Each number is 200 + 30 x the weight over its row's rms, rounded and kept within 0 to 999. Layers, rows and columns count from 0. The size before them is the row's rms in percent of the matrix's.

# layer 4 attention output, 192x384, rms 0.134, rows 0-14, columns 288-383
103,229,170,200,281,206,137,205,192,188,177,180,205,185,198,231,179,230,176,195,183,195,228,236,202,228,218,216,150,277,215,185,208,195,182,210,208,165,182,166,171,184,167,248,218,226,179,155,178,184,214,243,200,238,222,172,159,208,261,229,254,214,202,242,205,211,202,195,193,202,220,197,217,212,197,215,186,220,214,205,228,222,213,195,221,203,190,193,161,194,169,175,213,201,184,192,205
123,217,200,210,132,131,203,206,204,199,188,220,176,262,179,225,194,219,198,104,193,217,221,114,194,152,185,198,208,228,203,183,196,221,249,250,202,224,220,178,202,261,240,208,215,219,201,174,208,234,199,211,238,181,222,140,208,171,188,162,157,200,179,196,200,225,192,210,146,196,236,147,192,211,191,163,190,220,209,169,213,178,270,242,199,155,212,198,229,212,230,247,167,210,208,179,157
089,204,134,211,143,177,174,136,271,229,225,232,142,195,142,171,137,279,263,201,268,178,233,214,200,178,310,259,245,174,262,246,214,181,180,204,209,166,214,145,160,194,202,207,155,225,146,179,191,227,168,169,179,188,208,187,206,226,219,196,196,209,205,265,220,185,242,174,123,183,195,217,212,177,239,185,195,198,228,197,222,267,209,183,151,229,236,169,159,132,207,241,197,203,195,201,242
103,171,189,221,227,251,227,181,201,143,172,192,141,150,195,164,193,252,180,178,168,134,137,298,232,162,174,201,158,179,171,152,138,186,207,172,197,169,235,169,207,207,157,256,127,210,146,198,215,223,212,195,208,191,233,185,209,163,169,179,213,191,197,242,210,218,214,160,175,175,135,200,187,196,239,204,223,221,234,172,252,214,194,250,219,257,219,202,168,191,220,213,195,215,194,192,218
103,181,212,202,214,247,199,199,223,195,209,185,202,172,180,215,112,195,212,122,172,233,227,244,166,215,186,200,228,194,188,258,197,194,163,220,210,194,161,186,243,254,200,200,197,257,221,184,174,231,202,180,205,220,262,169,174,119,215,157,196,175,229,224,210,192,176,211,185,217,198,180,231,194,229,161,178,192,160,184,216,218,222,189,220,198,151,171,178,232,183,203,198,242,158,220,135
096,209,233,202,245,229,204,217,143,204,200,209,205,259,228,184,196,150,179,147,170,200,210,190,179,164,229,154,239,234,206,213,256,229,200,230,250,200,217,227,192,280,219,204,260,217,199,167,169,190,206,191,175,210,203,194,224,214,239,228,178,195,169,221,246,178,204,168,237,187,178,148,212,209,218,200,191,221,172,219,188,225,165,161,190,250,175,213,225,212,224,239,180,216,214,177,171
096,148,239,294,242,217,214,165,199,245,174,177,240,176,203,186,208,160,218,237,209,214,151,236,185,146,170,171,178,150,161,144,222,225,168,155,201,175,163,169,209,166,184,261,185,230,206,175,186,182,234,257,205,137,231,200,199,181,209,195,230,155,186,204,206,197,207,223,123,216,165,257,188,154,269,226,191,224,169,210,144,226,187,164,196,194,172,202,189,202,154,183,213,241,180,188,167
100,112,195,237,262,206,227,244,167,139,239,177,209,274,205,178,190,197,257,134,176,215,132,237,191,187,241,198,242,184,183,190,138,199,184,187,225,175,209,248,218,213,233,207,179,196,211,189,222,198,200,164,217,175,247,165,198,173,152,222,161,202,190,222,178,212,197,200,174,180,200,153,187,194,170,179,179,277,197,210,216,180,186,223,175,155,177,240,225,200,211,227,158,217,168,175,193
098,203,187,159,206,214,219,303,201,219,214,202,173,166,210,282,217,233,230,267,184,203,113,255,227,158,155,184,143,184,176,162,188,241,194,193,196,184,203,225,171,201,196,177,228,180,190,202,226,208,175,227,229,229,217,234,167,202,212,234,156,200,205,183,200,220,239,211,211,230,182,200,238,209,241,228,168,207,196,182,217,169,147,222,198,177,166,204,197,214,205,162,183,173,202,235,247
085,193,257,237,227,274,182,197,202,224,181,282,176,99,245,163,219,244,282,262,231,161,200,273,205,176,164,199,189,146,235,223,187,180,198,169,224,234,203,238,233,245,199,195,181,195,202,212,171,236,227,242,227,253,169,222,211,166,220,214,168,254,182,195,212,217,205,163,230,209,216,231,210,185,238,201,201,163,211,215,239,207,186,178,192,185,244,191,189,224,197,181,200,220,213,220,182
096,213,241,112,170,217,230,185,238,239,194,194,224,158,198,222,294,179,200,144,228,232,151,202,249,189,246,211,274,160,164,171,184,237,208,168,177,205,185,185,132,184,171,195,223,132,229,184,198,177,142,178,250,223,170,200,131,190,189,246,184,262,189,256,172,179,191,181,219,200,241,226,208,163,226,190,208,235,163,207,122,212,229,195,261,207,226,226,206,204,210,225,231,147,242,231,284
105,184,178,206,185,208,203,205,182,226,184,140,215,193,253,200,244,220,218,143,186,184,247,182,194,220,278,180,254,162,170,173,205,169,199,210,162,211,178,207,242,159,157,230,213,220,164,238,179,172,202,220,219,188,271,195,181,220,208,163,194,223,221,211,173,185,203,228,195,232,193,254,195,190,216,190,195,209,218,239,154,133,166,197,207,222,185,195,186,170,181,156,186,192,197,200,190
110,198,243,183,230,191,165,243,221,214,157,206,209,154,202,181,174,153,231,228,161,139,224,238,243,234,248,160,122,232,100,133,313,186,183,225,244,183,209,205,176,217,191,224,212,159,166,166,216,214,165,180,183,242,176,193,182,236,208,206,218,177,242,214,184,172,213,203,150,167,192,259,184,150,221,201,190,184,221,189,164,242,183,203,237,256,152,249,239,199,188,194,212,170,203,201,236
084,232,262,236,190,269,210,238,197,210,229,170,193,189,205,215,234,246,297,179,251,152,180,189,154,196,232,219,126,134,227,220,228,150,201,233,176,223,163,208,148,217,122,224,188,174,220,199,155,209,201,179,222,216,239,125,150,170,201,211,217,260,170,298,246,202,219,109,235,169,197,232,174,233,225,210,235,212,162,199,246,220,194,180,200,194,197,220,148,255,218,145,218,243,209,210,259
089,210,201,220,227,204,212,148,190,198,221,238,110,218,142,222,178,169,228,199,212,189,192,217,266,187,160,114,203,252,177,241,241,253,224,170,199,238,216,229,185,217,215,183,204,202,216,198,277,262,201,192,228,231,168,195,183,203,171,227,167,181,175,219,227,233,196,238,194,175,172,179,181,240,177,186,183,180,228,144,179,204,220,184,218,195,202,178,237,203,243,207,188,232,205,198,231